Part of a small language model's weights.
Size: 16 layers, width 512, 8 heads of 64, MLP 1344 SwiGLU, vocabulary 50257, 101M parameters.
Each number is 128 + 32 x the weight over its row's rms, rounded and kept within 0 to 255. Layers, rows and columns count from 0. Numbers have three digits each. The size before them is the row's rms in percent of the matrix's.

# layer 5 attention value, 512x512, rms 0.0339, rows 419-511, columns 64-127
103:172166163182127169065110091126144144148142123124093178203143184160094110108148168140148164116180159165101117081157089117146131111093149121125151118103118088111098150129096144129183155128078133
099:100135147141180111139120172158102134147103125180154111109133150146126114094087092173083106127116133106147172153122078123136153143122097097143108186087123123108124119104084106121150143126101077
097:159151167148164150113137103077127104138123090123115179142133146146113182145181163149111172137157123200148102118126093208129138128113161129149137080142076215104128102137148088149131092140124149
099:180088146129140079129144092095113168162091097113179151079147137084156111140125171118095166103171182155142156142072052147142152103101138134212143124156200111114172149108096107131157148094130132
104:088127110199214137138076098137118126143149092159158162172167145122151098137153125127125126119150132171171146052126094112121155078120179151165154144123079152122139094112107165143119150162142139
095:146152126089141201142108120125109107156101156091073168170160130130178161153134105157109136119132125091157161092065136121145108138123125115141157118101155189129159157107099128134154133078174165
098:143184128169151174162091199069172180146161090146153139116160126144140087130186106068134154115098126106174090066148104193139091119120124121050128133175058171141128133140136153122135102110141172
109:062153115117120078155098089138061112162148134137112141128119085160146041125086130091073161126108105174054104156125178168148122121152165175143076129107113097077114138099168113097133148192083126
097:152205112121161158088128106101147172074104087087082097118121185066155106141146155165074139097137110082062130147103123131136161188139135159109170168091130086174123134116086104127108180096064123
098:117191125185155109153129150104163064129214183112162121121129065154143159169095170110198114170100152171110080150138162153127119173110128136146144131144094099181096146113101109094123122151142102
098:100140143119103103101115109129154153125191160114123126088127045071134105133131130077090157089102149152098125164085100129109161106105147094169124152103138150136092140143133158080083134098161126
093:176148090158124111127135125088126151130081113052118059114107128163109168105073172076137121109169105153059111125136108084082108164149193135136141155144092130152144133132098118140155134118143114
106:083169115088122126146181116146163149101135090141095132138157102179097109142062133143128193104115115159083123095177107163147109131147170165102134038136151145101149111131131173107139087133084099
105:075202139081187069115159182135148078173132167141075110105115117125136146132094107124043139115058064115097121190140147121167142130160078117137136093113044096157124126142089161150089149123101074
095:133126153109127129125096088112151138168217148134108084118109105139119172183111102160119083087172138170070106205092134152131111175114086168102098127090122106143098137146164097141193106097094170
107:103141147196106146124116101144107189075103142160171156109145119124105111113157126084137103145193118096107116131087100051137137118096108155149122140120103124158102108135105126140111172095156154
108:119079121106112159145137123172066166101096119084089167216149103181163053119179119114116097074116123065107098150154149123149141156061155133206085134154166151132104129127119163150092126168134093
105:131144114146120029118115133116148111096096165145087134153105135112152127194122109172149132077131109172134108117107121158156137164148153137171107172128190130122119153161162169122092114194195123
098:167068107142156131110146133093059040159164142119104108181092166147102142099181150147089130112173131145081108102103117117129129132190156212200136127141138126138105050119133170107137075102122175
097:129174143151091146176114086192125083142144137121130119167135098145118085176077145191072124083139151073154086158068161156117155088148166121171128154172153118120124108103146105134113153078111147
099:098123144139102139146160124171174127175106178159177149093079125131104153108132105162107136085094136141152223102116115135127091182079160131140095076162114120050142082127164100087153116117136085
104:079141156100085072106130141073133150134092142077192181122133082042145082048148164148085159118097149076092187143096153118131130106154063120145106109137165119141179219121141090145147181115158111
106:112066114120106133111121113115139141148078171086167157192126097080102072152201122191111135108173107122178067166141086125099157093116092089143077068133187098162142145156129139140133144137145105
102:091111095090158098099152019151178133146124160130117167152128114204114098157097164166151124126098153068082176082115122121145121106113093125152126093152167027156131144146058154106074132129116085
105:108148157122125106121077147199115075116153124128117103073112066125107153155121110145072102128127093075087081134135151154147144155140164110106179196073137167159112166143070147152154130137110163
094:130115107121144110080146147084135047163106165120128136125177077111166124147089133121151134119102117146091138096099117130139133115147072062110120085105162095106095119148123174121076145132121123
096:156173105138106083081083093067194189139090127149099075136146160189094177118091143125156160122144094133058136140108114149118104166146117215156145126169099095160139162138053097149132119178183128
102:090169155131116092092146133155144124140118085130124131105131147151085212117104105048137128153085114103076155119112185125141102134128119116095129184103148140193129156101097120109124119129171084
102:138120126125125086127150142145113135055109172113159139131156145084135058077102150130109139140098154065116151144153118067130137098106130155134166108140091164117152055133094174125101180105101052
099:159142137146144158112130111111106138118133120161076145127119204075153149173170150106139122138097144143108142149122116132127179127087180132129099105134107118131166111153164087123137172133060090
099:084161149090065048133172103082172147097099116167097095136131132167130116162104128207128134156179153086109167167102130140131161129141074102198141072139115161134047127139097126155124116159148147
094:099116098102119145079117134156111110123097054131142131147146087131118110130089136141043124121134133122082137206155134150147122163157101087161149115116136107142103075138107075105113096083165120
096:120139131171165113111126141129161146106192153167180145185134182101077202131143189100147128133113130174121092098130153180139156141181128108069094141157068110102116134084078212113104090131154136
090:122101127119085168056117122122100137127169123092144201149156209089116052102114171153148104129170123176065136086173117180128107141116130149182122158137186138134110090117167142110133101131094156
095:105138123173174125088166080069102128179128124097087126181109140062123164138141147157116138092088093142105138107120156184122109130057123103155153117122056135131149136141200134132133124108086117
100:160182128181149080118083139137095090118088113123171127139150099159189126090081104077169161143150151169135100125151134178166112116161101148153164162099168109144157172142162161200098088092140094
092:139153080114128169108115156133140120150153097064158231119113123143088130122099189145179081115077165112135119123153116104128114104158134149132122208164125122127106090115120231124099160150134043
098:085083099195171087123140173128232114086101177141105039092119105154114141065120125109107151174182102141129104173092098130137137073159134102145162116102048160134146192124123073122124186095167120
099:059125157070107054132126120099144141146103138022073151127151033170119121115093103133122114192140162107091167174138096086159112093187129144138123154094194147116146127143183145138077092072170120
099:165140091096145134095165133154125214074119142125142122119138157136161141098195183116105135159151140138152088117121142182111141119171162187115125128137088135122032082085142110154088093079181106
097:113104087138164099153135148081189169141140105149107146140134161074158140120108175130133060148118131116180134035143110103106120131125112043178143109135105168128140160110118115143107128131092202
092:116122096080117151123135090137151161177085164133096153112156086117179097122117117116156129113105121137135163185079139110157154108114136192144108084122169152121119086119089133163057128162110076
098:103176159108115116123082086182129163099093116147117129048152126146140123093159124148168148099073124139162118188101085121142110094155131150152137111167190114118111148124149098049117091142113139
096:135122141126179105113139145120124123123189131098100077141116100139151149157185117135097101129113103140167142048134089136113129115106170157164066172145122162163132076114173183192103127108157159
098:080153141139136115098102113145151097180117120094134129164097187155140131140131146114172139146162144116159157097184084182155130060182090028150179126107156166198145137143173135082159120137187182
097:147184138156139169154123115074100097132125099135161127094104178140152063177074107120116126165049129082127134160097086130106147107119082096135128099159130112136084091106129161144075161153119109
096:182132122166146096155108057096139087141175127130122160164095104119158138171033070132170098111126123137135113090113124118121106141118188084171144188111063180185132114139101099160140132065133162
098:062164105096155065099083098130160139180161119133128053076153139156187146096068130119095091117052127142093159166121098115122147044082087107155132181106129133136151151117136125098103097132096142
087:164100119153096109147148176145195077077131179178098063109117109094102149133136060126028195129146094149102150115165116122114104116135125110146119096144108088127185082101098118118164146141156168
102:070041160131100103166096202073118151088117113118090172135130091073117136083107112090105132106143134126150156175096052086112108136147138101115145129102156151107176132129152118071154141162101127
099:065117152195161159116115110180131125144116112142141086135118096156131145092147097093179130103080084040189072179117097086109152130132147147161127118078121164160101113159080090121145128136178135
100:143063141136101112135110113134118098114092128105096186089101077147153134058104141111102185128137117142108134129127092116132116092096118125112116146096175159134160136126198103161117118193136205
100:079104097124112086150179172122168121108086125191139091173086119115135078248123140168101109176165141067159149156164158062123141160114110190146121089134101138112194091109140150166147132174183146
094:142135128115139147102121132109192139078102097133164146106122138112141080129098145084054106145037176114117088109134170069135147135086130148141121123116178117132115112129127169092146146143118151
100:182088141165178104135116138108133129141109182115128098159066188170129096196179169056121142131133126106095160104173161061110110183107160159168145097141113050117146064184147128119123131138170133
098:119092149111130053138094070131123090162125120143101099156122140125078127133165129188147156124153135203139195192084186106155155157153064143144145153115122117188122141137052163093077120164150105
095:027126111101083096084148125176149142128086162078119106109137120112199104116101172159176147122178103143144138168138110142160168149052137158150142121106082079140108160144105101089083149116084121
094:115124143113119120165120116060101143133121150143071171178124168111170173098182159112103165168149064107114155162143120143139184144107121143138163145130119157133207139104127190148113077182099126
087:104090096090111074113131129164127121112108088105099163140150063097097105117143099133139143083154122143095098220105119088109112169144112148137109092118130162114113115105122109176148159116162102
089:145087086133162222121109117099126130149196160110145208111153073128137136104094135126237134104119127199125127109124137136140089138186077093186143091128085092187112132088141143153105163129117071
098:194090153166149135156114138092120142149130069107168108127159118097127156132101085103100113100123177141109108071128080072128093043088106059117152179127134180174154142137088138146156116091122177
094:128099177153082132112148150140135096090167136158150104062118114121201129101109134145169133117167110173079133081131072120122067131136188087082133114144150148130122154137142123146181101125181125
098:102125115089155050138148101139113109087063142139147150159143069150039098142082149107141166088136128087045114124113156161143091133117185156163101117127157107064147096153157153131130140098153129
097:188088157140111094100134142148122152159067174084134099133154128186178123091146126098123161119139125149135137088156149137142137135130197097168126125122157088145183146179104081098112127172107130
099:071102140143099175076135142173108112127126126127153154116084117144112115111091145131126090159167132096107093148139154116146102122193156079155115134131152109103132169114147169111129116106176100
097:163168126106156084137105109134110139114139167104108198130174069133091195130113025142096112079097136125055114136146132121139178112136116126115075166134057131121205157128084133123128164113121138
100:116116139191136136131129135116135094145197186127123096170070102136116172164118244130163146116127097060101102065127108154139134119149159112160123138111124112132128130112142215112174112140190061
095:107102142183091145129170085177148109099167073083138117118174109163140122000141148135153131141071151129111142117135134129167067090145170182176159126158133129124120102116156087151146147153140147
090:070138123148134144110117030103097131093103170097169104141076117160082163159107107144146117160120142160149149008154188149103143171113124171110149104146156133117109170167173163128103139146098120
098:070132099072067184190175122141081141084109090113167083123172075152160089128098091074146139176094133121092193178085131144106159165157104154086074094137177090149109082117117149138093148102165121
092:011128127103095085099155127133171169159132112166160127072156079113139098150169148075157164093101136140030150108125183095131102090103093128182184091071169137122150140143168086147096073160179112
104:110168171096097186150157180124096128150113063101130150125107142071095181111073111105146102082153149144173114192157090055152111100110100120110117200086131172124145121090192151095149174190121140
097:095148122148141208169116099144145102143133153131110130069130152171111132078058178130101131088088151116132102198193162106150130160140145122117135149097102132074104189171129100129108165135128140
105:156167118179094125217114125124147101105147084188136109076179133166175120115049087132141142109141111065116147153139135127151109156088164115169105089106075082163119123131069141126126150110084078
098:120162108135129147138155217123213149115129171104084089115119121072167143149102089065121125121129105156112106085135085116148157146023123119116122086115116094067128162091114138127139118156154046
096:110124150129123097147080097127086095129134150137110097127156073124137081129181128098148178083160089160142114133162048184159128118140174089071091140088123133172147110151122168093121119134140171
094:114107155114126135092110162133179169129106066180084045099160170150128110103103144128179179108127116146163117120087121136132141124135180102189178079088183088120139125154104088128110108112129151
096:178111111099144116210066143082148099144177184088141111100140092143133153138121082155159104161154104096218092109140063130143112074090097146071140186184083097169123158152105148125096121078161185
096:149091110071114080124124196165186115189131140148163144180159139182104122179178070169116138166196089157133057132110069128143140132115165140149081170114185116127107172142082096127112151083154139
090:153127134158164109097131081126126137114144136116133139140135126173138135135083107088078135129079148093180091124124104162110170132095096062174129109110120075136108126116139084122171104119155153
100:216133111078122113133140116146151117144105108116171207151075095093101210094172143093077096140158139116100119092168103125109076107179137093151148146116116163194193094081166110104112102172136150
092:129158114158110115103051148118165132072137070124194113159166155158157120158131129108137122145088194136074165146121068170155126076143138117078141120107172129089125157148094135163185050112114101
097:103079113151150136135161109125146116099092145047116119161140170112111050131141147081078158109106144131125178161132107154104128114122184128142138161113181120097119085120171100138175136114123132
097:152174118126181081147151193147138187187116118139149149181142108082140179098105128071106140160144129116141110052171113115124116128076091120125120096122070133089149194127169153124118103115114107
095:194082132147121170184109123133128105154177145045128153118158104155160179137089142068103120146104144154169123108129101095101139126067113123118131165112116135179115105093158161166126106083192119
096:118124121086144082118111101131146131121149171142137157135133144158109074168114116171127142126130086093152097152093056103120123111150141139133123056108144153173150105128142087133137084107128123
099:115105112136153140102182141154099159130129120138104107106163098068078136116081076113085129134115108144161124125158099136126158129130166178137103166116087118125138102120124124134096190126125124
093:127132141139121129141117125127155137169083170082127111137117091116103102146175109162116195118181065074096177165128117155144131103151237016128127181144132185167196169176073061154111131178149126
097:129144122115088134137115075162065147107084138092071177120131157129160068087143133182162156125126104045085123125164118076149138105172122163133120118096203156151118105135171172150157088123126145
101:125110115075072155099112085166091153116132082151123139107151166142122096152121105074130149143170109166192082130115097141128128136138177158118143129107117116163128132128128077123103123156122115
100:125122148119144062080184136131083118095179119095103155136158107158116145091167139128141143144120133152115119155107126198092106168137106099125122111156073192134170199114149093116167077088134179
101:143131115169089145103090185165142109045196136107132171101138162152162094122149092111154099106136154175115115110135149150152140162129150155112088159138118027097145206110121154116143135172072181
096:034063155147081106139138092182142145187134108150156164121165118154207162142128095090202127110122197099138082131114131110154126105173133155091093096127156114111091141118126159108120143094138103